Weights of a small transformer language model.
Size: 2 heads of 64 (1 for keys and values), MLP 640 GELU, vocabulary 512.
Training: a variant of SOAP for these matrices, 3272 steps.
Each number is 500 + 25 x the weight over the matrix's rms, rounded and kept within 0 to 999. Layers, rows and columns count from 0. Numbers have three digits each.

# layer 6 MLP up, 640x160, rms 0.0551, rows 374-460, columns 0-79
475509470507514463492520493500508555513516507537530483484514573539455522494483452488463501487526538501491484470560544490496489448502477513497486503533512456455477515499479480532465544535490515502452491517510524533493498482511455505460499448
532551552543544486545466516503506470548475505491510493483501507502493535526495561503484503463530492503534490463514482469509551485489527512550447492518457478459513520501481519506466516505549475501500467493496506482487517474479487491529501517
487482508497513494528515521509504479529514486488521489499535481520491512514510518521498523479492424487484528505490492499484517488512505481492490492497517524460516517498487456485500505513475482526496523518470536522508467511494451458455507485
526514482552497498548524541493501489521520517456468506496516485459495485550522493522460479534522481518540497519506541459486503457510467514503460498544466501459523517492515543479458543526486519471509473507457510508508522510505495504502436501
459493495499483532471483486500493481555482542505474468497519511480494495529487491488449518511496519491547505500524503506480518550494524479514513529482533518506497507506470492498516464500479536500479496491491504452501504482509492466512514485
509520545490482520516502500519465488488496515503469462487511508484493495522509534497536464467509483487566526513485497500501490509469505483489545508525506466487473498554530512498508485555515528470500498518505455502490520501518484498492525508
521489508505453523484507471475545518508494529490541483486496479505462530467475487469528470521491488504488485480510494507486496488511523494464529506487503548490511530487509511509503512518492474513511471530525481495478492496483513505516486494
509463484487563493503456481532498481544460497513515446523475475490493485519476486529483503547482514534497504447478482485474464486506549481492471497471527463542483503523514521465494494483492480498469511472494548522480510525492521512486512419
541484514527506560503492473494504515508522496489510476532528525489521535511465524498529497468493518511505481474478523505468469488541443516542521456488526539491486508488533517501523456467488502519492496496519486463478481522493450483528506508
498491535537502473505498509490522475538481493480459475488504492535489522478516490478510514471511511499507541523477516446493493455517517522574486469506516477497500481481508448517498517518495437521477456473529507504520482538520466510473483483
473535468527490467493499508511489483497500507499534529527506525527490514512504534497513476519489503469490553492472495528509498492535485481518487544506486498467519504508503477500483500513452525480525521510486530517480524493510509518516512513
489496489477519478464536491463535511528484467524466502533492494490507495498481524444505533491471474475489506492533497479465522504506524514517516474467478477503510526455558478502516490500490466500508498493483490478490455487492492487477526498
464537495470504536475521486516465487495470511490506529483490500530503496481529507484517525503496557485554475485507449523520492504484468518510473483521501545485491482471487542515537477472476499452488479510514527526500524475468439541501513493
519506522524479527512466508520489439485538532556501487500556509495535539442444517467498491534509496510528485476517510537473509498507467520530547448488486491495452482549514510486529483491458509525539489492485490503542478488438503478462492474
467486508513528517548484516499538508481490491483494473514457486512514534531483511451497496476508506502500498498531494526530519537507498525480508495497507491494489488508494492525465495497496491516504482475483540508496484549501555497484523475
521510459518467520539507482508472491518523500488476469513529482492514488548536500496498484466492497514510499517527481497509490469473531496556523411490504500494486512496531470474521483456500487483519465510474501509481468518470464493514444480
559486533487516480526470494523488486495478531498554480479508527483528497487466470481492529534498498472504475485495499511487473510468495497508520471483525480486474484528535457514498491465475500465485484519485477514510521524504470477490494461
492505467495487489514521524485522503479492522511470528500477489530476491490474454511531499492496490526521486488504538498530463510495517538500478499477493472511502485513504492502581477475495474528507488474517492439456502523504486535523457494
548512531462528482521538506507467474521465506484503508533483494501513560511500548507484547487466499500500538477487490484487531532508515502492460522506494502521519519491535524452477550468482521512531464460506491487486507501455460549496487508
525508439503490505537487487506490545473501500504549497492495457523420479496467533513524487484484488511503494474503518537519496510472498522495492535469531507502501516514525484494505535464485478440487519508529507522435488491526485484496449481
506478524508478476509514523505503488510481521471492506504492496487512509471499492478484528521506518511516488467517527498497499487502519553491479484512488521471514497516530530478470503474492525488523474531471524468456499530507549501467553481
477488513536464482481489516539494473527507521513486471517531520543516456444510439494489511528486565514538479500534528470541438520474491452479486523507504499483485498497512496502515486485501500510480474510458496511502539536483449534484496502
528504529504495533528521519512491484509470531510516499476504465495526520501519551535518477522514549512507465479463538478484485508508501516464530540507534473506470489491505458498534473487485464504478509515502512485534491513514516462510472487
482551486524486475520439503486490498432467516510484521472497457555561476591459472462526497529476483513529494510443455452474512520525494483470453508505495508494503465500530511492461532548495523522507538448472557480508398492519478482499522492
500486509519529498538525507454504559462461492518496478467450469522541466510473509499458483524505475474535543535546527487471422487461525483518471519486499492527496507490491525516536504510489516527469481477518513481469517507492482511476466505
496593452512510513495474486487496476464523487547489504504488517511503486510490535496498485534502547467496511501494525504504497563494518466474473489521491482487502523504481518499487478489425542471502506516492525520516530527508551476527531527
552501524509453487511507472501513452536535477495519515496494432451464491528507496462554515519535495484489474495533489497473480504512500484476517490436476498508498499499485503508509507469498470538529544443463493522545451519471521517555481484
509500473505484503513509574507484498491535477482491493480511491520517510491462471481486514535493535507483482508471478515447517479509489494486496500478529518451481511486463493524475519481518494490514510530480492489554465467475486492498523526
492507507526502545484516493530524509507510504501485519447505492512510495520478465511500511503445491520512469505538492523499475520534493509492473529518544492440474506488467495537503513492493512486467459479498475484524502490534513478492457474
509537480530496481515459504539490503501478489503497472537502527493536537533496461484490519492490485515497535513534502491515511536499467497511488478520534508452467487507491505518482546466534427486544552459494481511466514531473527472541523484
490509509499454512476494476500513512512476513534524501515509455524469535516460500485528461476466493476502485487505462467488528472521458537524489507516525509491498506507536511523526504495490501484484472505532494438519493451557515523479532506
501498482489474515489511481503502488492478509524492503482495500489461483492501456487465492494499489468493502491504473484507515513456470478533468505498526513563498509484506466491534469540491499532482491503509495488514524522486520508499511521
520535522525495451519539440510482508483547494543554488524532569482514539525498523507462494538511494512506512479538484494500494482482459486543552531458488502529501542522471507471491519497474461513506505493503539454466498491523537522514509518
504518516486461507478463500482515496508446491511509547493509498497518482470488501518492482483430491509469517472465488496494503485488514493530476485520524520482537542532482510507476471519490478492489508523486529467502523486491499457514522454
512492458511487514493534448505468474461507508492499453486498482520510502500521481492481542523485526502469499464492534525536492478532506511549539475505467523526466496478486537511524524540462494519482515521494539497467513505527495534440510507
490493516495499530521506463527515505463508528531475453483524493492511491478489457485512500524469504475480508503497527496511512499417503482493515528489482523498493493483506491536527515504527498489484484460469503567531490484468418486520464525
529491510472471499494490503491540542495497579481498466520503500536470487527507453488454522477488499535481497492542511513499450517531505455452494536496495505547510512487500484506509527509509495476499508488469514496524515516508437478533499521
497539498485519478528499481469461456519486470498523454474507484519517497491502541479480507496526502493483518466503476547483517507494462481462509487498483501532508487477538481494505475498505542464523515474533510482473480511478498523511516490
543506560532514459506516525515498498467505532513515524509513497512508508495447459546484489476540481490516514477514490486496450546503490474528504512573481511477469497509513490528505503514492515462530497540504520524558474553483545524443471495
470491520461497524527454474505493486520486510484511508504499497527510514505505502519525496522483481474516504463511498474523484493504527489482483512467510458505483485494505511533511527527510485504508533475464494510507538474535497513500501504
486506496512532497504533508517505492568505512497464513440486497479475531542464485520543502479482515539540496491519465530517540472500480456494505519546461511505493474468525487499523543488539489530524514518526476493490485559490516502472514501
513469501466538506542497431523494466513486499471482505484490480525519534550474517500452495560505502530502506522493473505491553546551508514545544539478508499461495469524502484470507482506520528524502507520502478472456535485490478434515502464
490485485483485504496528536508478467517493526547514512559539478519466535530518498448468501552523496502521453518502505479520520474526477490505524485510490495508473498545499492481533483534504489479516479501493473485496479504524485491518515524
523486530534465484505494498453475501478503466537485518492449489487498496512480501521504497486540473532511496465489532484517496476525457493531497492507470492531506513475519528477539530511495490493483515512506537530480539504501513527506509497
540470475508511522508510491512525497476466518458475509503495497516531519509511527439458504472476500447485528488517528502512489521509504461535489499534506487513474507471518548510510493506531481534512501526468486491477507497475485500484536477
462537535503490477463447475478485506475527469517500487493471545481510495546505497455504504503480497538508489421525493524509500422491542491499548448487480527541532508511506483472480489473523511476486529457465531521495495536477489559492508486
494513498522492507479533495476489468500522477495516508462547527448506549456524526445494487511500515491515524527531484533529542473525463532515482540513471530511509507504495464488492498470476475487517516502515509525479539517519526479515484530
539468436499529524545514558519519498488512490518490453452457485510515461546473493502543439503509478553485493543441511515549511472486517507543515528490490555518467484569467518515502477438470446561482461475550487476481544510511507559500471482
519488513499493510515559494513506486487466500510468495482496489523517515523488487523479507494504549477496489506504463469503524540503486503534493479473477479487484502508540570533503458542435513513488483470517521455506447512523535532435503463
515530494512522506478471477529481503472490505492506510564485513446546482481464502491519550485521544496533481486513510486507493514468458499528477510486479479506520518468477449511509508480505465496470449528482506489523503504537480509542505493
513515486537538510495486502542490504524515518503472537479503552457529503532440487480482510489573511495491519499480509470509485440497522494524461450519501531493513520527462479496509467532531481460492474487515521506495504478506509463494501507
502429539479556492484546509484530517518493466483514524485533531483447453488474507510482500466499489466490549545521479527518446521477480442495482544487511539508513481519517540473491500522481563507470479478480543518511532493484527505484469486
472537533517486527512448489530509540495514489509485506473519505504519495521502516495536476480481494467551531517496497499499448496444531474556494473509513505514542486479499466509509489500548587513499510505527496488518534515524458518491476483
468505524484462528498520518483503505522514499509469499539511495480495535483506531466551541517534483499513494490571502497511485452536533524495498429490483485474480499500480468532475495547507518459495473526504482475496474472483515510495519539
495485500505515524544478480540438571467483473507543533488472469477495531481499479499545467466474487498507461475468444474523519498501467509530451515515488517486575464519475484485468517516432469541496483502467540532504488504562529520505480522
540484531574508528480516498513456558474514507429517469519511506545500466513469506484457501502542483499459520481483537479540455511509494499488551497494554506470459507442491533486492499508528481494511488542475488445499475502526488494517463515
462529505531527516472475527491536531510487500465524498502529503469565502466484459485463501453505483479522517481495505541505482515472488477493471525481452531483491517530530530494506469528512497521511515496507500507530557494509482573528481490
503570473490471519497510482493471501511518526508538532533509493490511524487531519477507500493502483529499481512535512455535520514460535457547533549507479498452495495506487471480505523434506497509509510526479470506498534504479485481479477512
488509517517463461505523442510485523481474480579490517505474476485541496553527507464483459510496532481521526488526448487507490488507491464530573512501509501522496527487442521493477532474468516476523504488500452497522422542506481513522527494
495442522465514513497519545502476504492549482494481483521456488500500528552501463476503487442527536481524514547502492496498520566518500503493492501529483493540491498478564514474512516513508530511504563462493502519498495508506464482510510539
530483502504482486507465499501485492479522481504465477503493498491495446484493487465510499512549515450507486534525511516509499505492522505463510525486487555485506469479517489525496536492526494515519480514474484503502486467459505509480492505
569556511499500486509506498531490505495497466484465542498489518537473458509494494508514471489482503490536468454465511530498502525483446483520494495496508495501483486464555487533505494493484535484474484542529526509485450466482485552470492525
518514543515464513485440469469484482497513547461513519511494476496539515507468487505475525500505547495524483493466528480536497508526525478532501478508528468451476465483522519473539478504511475553505504479469504469486517475516496523516485530
547490448515495488525497500486520552509466494499483475514450501513512549487483467481489488506499522491485503502515524501516461483505497480539456525484508479502494480548498528469500505524480484492465470484450501510512492518502478469485499500
502525503520493524518472510519466528517447477524502526486497475511502502483542492499519483463515491521487490484527494503488484476499507457501521458513512498531510541529491519500536491494510476490486477521488496493530469503500471499478510497
541542450492509549502464509493502524499519533511495532471493484514539536531504488516496478514540543485513487461531486491473498507497482490536470514543485506462534525504481512482499472518505514506440498521490480511538483519528443508509511513
504496533521524499506535525492453527501527489495491484509503496510481505530472554503518504458497474511525535474454521495490488540509533507521510557483476509495513527520487463479498460491477468514497454529473581493478480489499463480487505477
481476483513534501507478488528507508452465495511508489511481515469511534542435506489481551501522521514532503470539516460520447512506516527524515513498479513502457507493517496493527499513554515463512485517499502511548516515536508484492483502
481495526489519501525537523491498492531495520450487496537465496514470542437518489528500512478498484506524478526524506478543472488483494498496490489473508507503537498515482482487516528487453505497483503481474510503476510493524519503498497501
556497463520521532513522515491462528463488506516490454517512483496479478526503459521516510481482484544535509492498461473552471499526460484511495569500507525481489530492484535521504494521463499493529512519544509497489487482448531492526501493
456485461486514554489475439533554522498489504460497482500499497526550497498522582473542517478548484446467517539521533485509547494547499472497491513462503485506520535495530462473507513527480492458502501523538517530503435459481522516531513495
491476479496480494530477495527441468504473528480504472453456482470509457498464440504519497509580498515544462498492493492514514516527499516518494501483562516489508491511484514488497496495526499539503512493532484510501480523476519477498464509
479519482519528493505531482516504523470496527483501500529470504499473463526525507478487535520452504519516509532497495490512476492504476521488481514512517528498512524503498497482506494500511479506522488500495491487467517527506502513485526451
488517509541537425511522494539550488497504504503476494524539551495468512500508484526470496493498532496544490505494516487498462476499507521490466458494471501499515490525521473494461543520507518499505486532529453493478487503495506482511502475
462515510534498540485490520484506491542508533468511535537544454463517518508490459475494538465486542481538482490472473501500512537546510440473518485492449485472528473520516489547511512497502505487505518477505514523554459552474557520484486493
537494480498503563532496516470499478526505488476483466491459467508492489495529487458489496481466526479478506522521492537501524473487521510512512480507552469508505539478550494483489478488497494505513467441482487520486505537474490488520531495
514480510494515509520476496467480509494497476462498456505475490540472486489496484499500499505531498468516492529490504488496456476500497514501514455490533493523519510465478495518480507500490523509495548517514497517518494516483495524488488502
540478475483514480517457493490519494509494519514505503508504524494488479486525506474471448524480470495499514504472518516526527522488480495476496521499529486452498518477499475518519515549484516512500496492505512502486539505504513481546535494
523461527485513492488519498489538502455503498555475546514541482475495489451488494446480519483446472506469485483535493482483549507440528514446498475445529509492520526533475485468482500471507526490519501448494527524469487530498500504505523521
484550472425489519495516506505520523458488499495513514470531459522481487488494483512503463501526473526503487490521528510562499530513493465500541512483551493486476541532468473517518539469509469531487516493480495480440525487503501520554515524
500526521457491486473470510497517475516499493552471510469494506512495502518474460502490502484495481486499497494504487517485505522507525521498520480486477478510506518484478464474538498503497527469494493464499509507552537524543473527521464520
543475491459486440514451487457567527516479477550501462499527496488503473534466499516515454485512522555557507498458555504486518467461538495494469483500479497456458488502501469486505521544495498474489493508497477487460532492475469528536505549
490459561494522457483494500545466532520500532423485494537512462471501501478477482502527527516474493495547486440539482502486455525572527495495550442494490490480451516474518519494509484518532494519514512520487518520514527484499523518490496471
528512510465472485534459444534473523542499465498503475503491485534510541491500489469499508494488520458493478516510496499501504487488513483502525542497506505539561481494481519480487505491514557493531520502493450500486514492526533508535509520
504524541517464532509560484498541454511507509509472510534498499504500529501494480475500493437456523526482485516514527486528495488500506512488463508467495466500466464494494485528526515526483490483492493512517482490488502513533510510526441497
520534488510475499506495489506497445515499508559506468415509524471529480496485499487500514476500481524484508479488508496512481486483554458461464520482550533479518518494501508430466537470545501507477504494557466474530495473488530492507437496
524506476505464473519455515491496469483549473472510480524498533469507506506512509475541474500519499554568515425476469539484452497450504467519523547494535562525492487536467471533533517538496518454492502490470541493543495493512509527514476527
# layer 6 MLP down (transposed), 640x160, rms 0.0552, rows 374-459, columns 0-79
475503487538492512506496518519488490490522511525486545549516480475529496489504480546529508511521485523537481489408462475507505513465495540482478489483499545488500525531495551436532464513495503476483502473469498484523539491508503507510545490
444497471507509512477517486534477468479535489475523486520508450465507471522518455494546479519514448479450521506511516515501473476483511491483485508516534506536459488508536530472549529504535499449500508514504504551478541510538512490481482503
507503497487517476510462539528538513536481489493490496512496494513514533524515512503488515504489443517474537491483514519461498510476504493513493506497483528495531549532497477481458519505517512487535533502487533484473521531466490498495510489
540468471488469474512509462490499448498529480503507513497489466518497481506494502504470451504469491465507498485465539514516528485556506525489463509502541512508495497490511530480527529510482493454560502496540466511498506499519470502558510550
512473520464499508483489492468518492477515464495499523492486485477497508519507482493493506506519486518518464550459506486523478532494470493488508496465511465460467522489488488550513463493480502501498479458493509498503498528501495478514420508
450508500552497497507534497489470444454505522496493491500485510481506469487477499507507509500514495499523503483490529493495460494509469490531502469502509499510527495530493500525525488503517498534491509485465495509510500486510498529477491462
509529482496482479533509509513512502496487521508524539526472504510448484471528520497522468523498480524520511530493511508535519497496443519524509490475482491519487538477509476506447497498470492517515521527466489505523509464497509519493533469
522498506486455528510538460510496508531495489478511521502532522526478511511477504510476483503484484556482516502541499544529488507516550518501516516436468467473463512504487479530466503481495483520504491473496512536527506477486486507521511513
480523470498492524539523497484506536488517523516484482502540556495506527500477454486477506466491506486469509494468474487453475497546517507495480464523529499444492536479511492502508487482523509459469477519479480499512506469471500455532500458
481507485500521531499503514471528525502508488498460489478495475490520498489471495431467479449522487497529528498480531488529518488497503500493458544486477493497545502504492480506476469479515516528484500528517478497549464495505469505448460512
470514550507504535526511513507516486516481481466492453507527465484526503522490462498469471487475532462473534476537513505552490485510497508503469495505490507492503512518508522479513519489465452501513479468489532514499484487530510498478507517
507520501499490514531529467496475508486523513477543505484510525487464461501497489521509500491473469469477526526529530516537462485563532531490489481541498513508485477528495497508479565479478452517471532466526504497479507561510551487508447507
540523501451452500522492481520463513529520480505484498499510478484549503516458442528478491498478480485505519550482477519517498520525517473525506511491493517480508485499476546481453487484528504480511500476510471473510486476498488474490511521
510527480530515498482523501517492566534478488471503512464456494458526472550504509510508568482472497488519512467498480512472481493477501552480532490509512522499503481492471482555463498517489491498467438522521496483485460528468485457529467507
527501460507484506456516520492480490517493465486546498482542521504493491484473495522517508515482472510519507480474535532516502460501510509498465510483514502529527472505502480474535543540467495501497525511505513498506513483511493522530476507
517489517502524503516504512452460516530510487490458468513482504539518525506493482470480488495479536487512561490531511481477504449499519554533503491536524441512484492490523541513516487523522506508525511501524489509482529498468517456506485494
543467497497526498511490512508512490545538538502502520504475538495520537530507507497474497473505494487529511510496465518512527494490505501502514508515464515485519488506523531477495503505531543491488545501507523462482493543527498515545456502
499476553539513548479522482500491489492527438528515507522493471499527484486510531517496509465504503474483480548497510497457523467491501491512506487499524503503523506505505491469435519518495499463503535530505489539531496484498526482489529477
486502463553507497443530490494510473511499495507474508501526487526483491524518480547521526515483528477491520564527522558481520496501446482487547452513497488536534495463450486501495537435516475475479472503523443495472508496460530466488512463
490456503508475478461521520516496490507469505481553463495498505476523477536539504515556539519485513497478554553511513504519484523502487494502488492506480525507486483492513486490485468507484485518535490485497515534512477475523533461531536478
480508479480531521526497500495511489488539506505491503513522491502480522504493462525507485467498480507473504547472516508522505515530495529492495481494522499505538522458489489468525556507506491533525502523515502547516493470459497490555469506
547535525513484525506520525464476494523558499437529502445534446522539510466490521434506511476521532489505479461491547515501491529530517521475434540531544515533507478519495499479494512533502462540475456479476462525527484485515480498558517536
503512476449521507560454507514481480542490517481455538486517506522496445554507475495494493530532544458494536499500474499485494519520498493535520479495512509493523452472489521528567495515520503480530512526501506432457490488512529504520485468
509501463489503493492528544480483525444509509526482468487514507535518494500474526532426531490517478542504509464452475530483491510450437480510491492526499549504525591427472490466496489481533509453514525497513496474529486515519525529499494483
491537466486512502456461554530484474526542490489529515490512490508476524478485487492531470504503506546489505536474458513469520513518520507480579499502482556525484497536519475449475483482519501468540466531477471534563468491475494485484504520
489450458485461466491508505548502510501433468482554524473510466551478448504519494502504472459518494511481523483513509534499544546485496500527530500529505471510512491510469512483491499499521493535497500476500465517521489489499535499481546463
486512510548535519482484547531491482496514522519492510539513522507488456508533483534488500475535533570508515479511490492464543490523490480522500483544527481523460518537459483515493476517494491488459498485500588494520481502482496462534460559
518530507489535541508515538469479444485460473467509507499524504486494506534531481531473504551456489502489462523505487517520508501548456483529478509490480523486474518507470463526524494521514543490501559519479490469517491494498479507512546529
506504508488497531487456498497493494517474504470497511533503472489511495518511502522505508525561518540504477524479447465484511505457556538492452526517509490507484530481516500514494475559502511485499513541505482491489487495512494495537501506
486483513456525471471472465514502539507475530479472512474531506490461520473494533530482462519544523507495496496483491518510513479466521488544493491498481484510515491554519509510532512481495493482452491483480509575542523476492463536495516496
515509521487482532476497487531501506472521505511482510486475487456518515521485527527551531492505534527498506475554525519482487503500535492505514489536494530530484510487578476493546499498502493503516481517498491499507517509508504499531489484
504476506482490486531500483529515488491494522539498462495480523516521491483499442475489496476478492491489481514489492495502495535463450465531515467497541525547487508521486467466543516470457503548477512510516463484491489509504539495507525533
447521510516500518513500544516508478473548535491512509561496506538496478517449540520455512482518461498502506520502512448510523453533515477462476472484513534510503489439469448512515506527510434520535494511484521514498492468426486481543505480
513487497523485519497476467469484520509489535519550508482445504527473491525485512472511513512524488505459518482489494503472466511475503527505510502500507551495454526459519468514477473502509539498492493457523503491485509533560513507495504500
485521518479483484491486447478514460505507480527478524482508513507475430465521496539529530455484514499523489475474448500517517501509503465535444500472457477526508456489507460502516463494541466505528480543510477484478480439485527462514470521
498510545523545493506499512497502488510488476452461508484494458486526503548440501482521476493516506502493493503474486466482501540480510470487475491545493466481520500495477505513480519538503478495469511525496494495505511506511490515473469505
507549466518487426480480505433508504534483509491520480498497464464493526497503516518468488550471498436494492470510525484461505502486532469518519466477466504490456508445517485459475533503470501530492485470527489467487483476507479493478483508
464461514518484512494473492469532520541502524535495484486515505502476509498482515559492505557513541504527512481537494516475491515517522515509484516514516521472464515498468534508490515479477478520456480504509464491535491524501464488487493494
500512486507495492506461499490482477509549528489491476544510506488497562491474454515498503507525509581534506463476443462519492500525521533496514559525494487531496532540512490481518499493468573515444481471535526492540548483536493494540455523
487500512443516497505493473495489550507444504469512482488471484529452497514462469511488527484473499506531484543542486530505504494504518509515493511524496500466455489491525469461560521509487461509483525482483514522515486476504531507489480515
503487485487495491472465540518480488493501505491505493464522450514479531469506454517537494500506480505479482479510459508467468498525512477491481496465484531519514468517508488519482465515542465465502459489511502513475511493461505457501526548
470483552513489546488519490512503500485538483458536498488500486507482478526519492514551478510467479460501450431491468489464513507532494451524479497529521486497506496487464520483438468463518485483477536499479468502481507478469506497472567493
481517485486499485492480518507495501509538487539453523572509529469547524518474465510509513528509492558565537493472497486483529526482475468534488490493508539539489490510529525520510525538520502467510498476519529488484504485525492462509517490
510525497474528469457509520480540518567498515489500479491501467510540481498485495524510480525549492494464510528502521528506510498540484526446484534510501508481496532544509521507522508500516544464473492479497525501499460485517463535506493562
522492521497476520498435484501500504543450535500518495503505496486474492504497490545492455463527505509517512445508479487535528480488515481493503502471502508512527537503522531476490496482509494498499476526489528482482521456520477491470513511
489518490566507504535513519487502525533489526479477513457523488472483473465489505457506502528546523542515506444517464477492502523491495517523564446522518523492549494512475487508568510429519509504456475468517490514526499528487527501501524509
493523508469491539524506490516514492515500507508523488514454425523509493517500488531479473496500542496497493469507497497514540477502478505547466469506534501471479494499483493487538486502534521542516488496508509481495525501544469560487489521
487519503510483522505503486528460505489470467500533522508522457473508534466482476503522490540496514478463489521498472487521488449535457513514493541534519503508499487513485477556538538467458464496522530487527528495505548525511571505486481460
534478509483478495526451491479514506522492555484467476501533531512506496512471491539517497501497491493515466485487519541510513545504486464498522447485497516499529490487511468506492518513506490489481520530544551526521512492509458521528473492
506510469507538531499508550487498563494493508479513489496558513592489508483433455535527500541458490499473501467467540516498515534484538546496488487487530483496469477479466486479484498492498428502467486439478424468473474464511497515508549521
533514478514461499560519503488538521495461485468546496488528485508478490483494519511529490508461483498473492501529501512493487471505485524512471482536487512495477477489542536465463495458476492568454476492488469497457489496460519491517499492
459453492472496463507545551469493522489503483509518526449547521476472554510504463462475502462527531496478469483468552445512485484531465487513502479489487497497502539473534512543499523513484509499465513500539515502493495496479518539502522491
490500541483507552528508520529434508481502484513508465508508506513510475495532485493470511504503477502522512533461457497533501505456541502479535492502502562535528494512487500489499518486491497500519525494454480475506502483520529467494523491
484460458467482528486521502505497519541464488496514475497461489528448491525522499504561505485484483504505519475487471483494504519537458509477520562516505540501519517515491494535537496483439509508500533529474499524490497508492515541468494524
520542556446474460490503436466477522498476522522489475459504486516483496466517506503454528459523517452486450519542489541523508502537516463475475431481524442499494510479525489511490480481493493491522501478512533460474480476487473441516491531
515529525520504496534498496489476450519486478520491498498534479461505541485579534475485460460543483527534490518520481514520525550470465445479468495495482525485497472481470538511479524470496479504504503524488493489423498500497490511449518525
489508492538486480487513479493512517465540470524493531477556488511476502456504504460470524512478495503474438490593517499533498488532479479511476500492503491500543485443498481457490491536477483533500521505511524516495499509465524466489484496
502516500474499509499478488476476511519523522525487487500480557479499491486476483464487475498495503515537513534489528516489470499515511481467539495498473482529505538475462513465535476484487464496503465457482512488501509428477477509453481513
529510465525481480478484545514536511532529500502488514472510541513490546505472496462489477521512473516482542527514481546508498531542504494549469487524479484452473500492496531526517452517532509479476513486514477491442504514474498507497571488
508507518478490473493492511491486525508482500473486492486520524513499463499527490530448529482506501539434505475480522523482518508506513481499499506487490478496498472467493481496510516531485517514488492508510507511525514463479520460513454479
514529509489493502495492496500469458490495464522486479487503515466532464520533499488500477477490499541448510458567526474517477521440489508475493504535477486480471477486479493481493521524496494486556504491509534512497495511465550540516539512
488507493500527499509480461463470480523492510486464493516481478523528475484517514514519554516526491447486522495541466522495526516511506492443482466525463483517510491499519489497474506530536481481500553533539523495469500536493483484517457450
533503460445555473469502526531530481527515500462502485511511483507475469494512506513511496510515479495510489472538483492484517500495515531520450511499481486493519520478452522498483513478501545446531488500541520480494524501471496508488524496
543490574491535497506517493501489481508552504521486499534505509515501491498496538538523511494470519535515501493509501532518511537533544500466502507466506504435494497464489473481484507490501479516554504472531502492481504545500508502498509515
489504511505483493511485503494454479483501499491514518551517511497466537454493483498465494490541514482507509526477486519461474488467479518497473530498489514510499494512519462531525492499504515508504498487463456478541475481496476498526491495
510456484516503544484553453500476468479504513507469516504488488477527481473460552478498477546492485478478509465522520517492505488502534533468473472544506542478532514483475475469485519500513502510505528452495509514501494507511533514475512481
468518523487501469495466519463483526472505488484510492482535466511509479501530517491508528455486439503501493527500512485499517495501486513459486506475501549518497521461510452464504525461521512524536496513478511515468514464499521499481507516
541478477517532508484515474477492539478468478520503511517503506476507487496474509506526519515481485502515494491493560504490533500460534522483458465544494520546469519512506491510511507509518502489482516524504494501473473531510476543547507562
499500440482519456499516485485538492520498516466494474467472516476518525479461500484515530519500522518453474510505523489475533513482473503530528489502519449490483503481463498531511529461494512483487480546523499494490495489510468510528499533
534487558513532491485497496507463520476523490490497505517462526481526513460472518498488487494517496417509493492494492468526452478523540483523520506514490506491541490533542533507502446488486490500503476495484505503487438510506516502471474519
523508503501480446488498567409446435509503515527525504501526478424432520480488549557503510495473511566470487480460490483503444545457503546502511458526494532451496470447481515489448483500536530560451526468459449499507530543503501476499538483
487470449483443497508493485488509512500516514458532498499507509459505524433500495475524525498528506465528517468497484516507509541478480507568520523502508480443529496506490507490516501502492476532531507476525511552475470525476482478469509463
530479506504466503491502523498453481512534471471484510474475500511495540497464468493529487508478496505502500482528504476495493464541512515520504482475496506504505513494515529520506479540498509509510491478524501529522496479490479497494465475
487497510476507499539469537493514486519505481498462506424489526508500519498505492518478490463551492494525559480440491522484504504466505493498469499504479477469472509528506525502545498462552525513500493501530557461538497498491513513539465473
509514527491498498504518511485461533519503476494545510517482434517457531453510506519495510495481472500512586448493522477512532457478547509531510501468513545483498487493542481454555497532513530514524505568487481490528534509508514533520537467
508474499556527455494499451506480524443479511486454496495525495528523465526497530541503489467494490524532511455491514450503513514523496496547488484486498466492488486509482496474538518522496530511481488538554520502498506483461501530514498503
486479536556504461477506521487493489459525497525506511491503552500476523469524508493489494467459520470517484511467472455507488535495515498494530546493502531498490483512482487504482479481514526515499489503498505534479492486491485484539496490
525508513473478468500498462484469507507458496485511477507467478508465485513529522512518502512537518482499457521495460535490513512504504466519550490494485492528483476501526556551489548486492526525487488490497505488458521491516474474490544493
540540480502502557553468514525484519484488496560452550509483502469523467504481471498443453494464518484497508530541536493483497510536470482487543505473525486499519529494507475483508527533492476482524507568481499478550559518505509493555510521
510498500483480546503526502558471555494567517471540491514482516511464474506516468500555502527469509453523527501504479489512501524495457491479540497487478509516504483534520483523501513527505500505543521471512475510522507538523528528486490524
545491499488493522532515482507530509518511512480479490513476517516519512546530505437492492467508497530552493483525509528538506501517520497526521510502528509512509507556496548533463481495455503506496538505477506506498483494503532477496519556
554491461462505460511499510468559495471533453485514528491510488543524527528502496492479507477469504485541512520496517514517552484494483481481438475544524508542470551494461497532480474491462507519467528465499514520526555511540512527524502515
512508527488490524454554526472512526452505452502485521513543480524470497541500452572502548488529506518504506510470448500467517453551520533506481508506502509497540473498492531499513500486495511471422451493492453504563447475553454480493542576
455526526493542508522514461506534454497484519498441498498461545504497521482517489516542555490474503508534489485515476471502524490469547486512504451507516480488451538545515499517521505494503457470459499469500477449472503503480481441494473510
471411504503489474502553471478461500461497509505505504490505525508500489539518537497485507458505506514501501517478497525478515507475484490492504481475491475507505519502497489516530472519509507477488522521520503540523490487520484463485506525
494494508491503522530452538470512478493499477507522526526521484505496545507502496536483505513455507490508512496493477458492540507538489517534494500500497480529489490523508499531520468533489503520498450506488553527469510502495448521481486512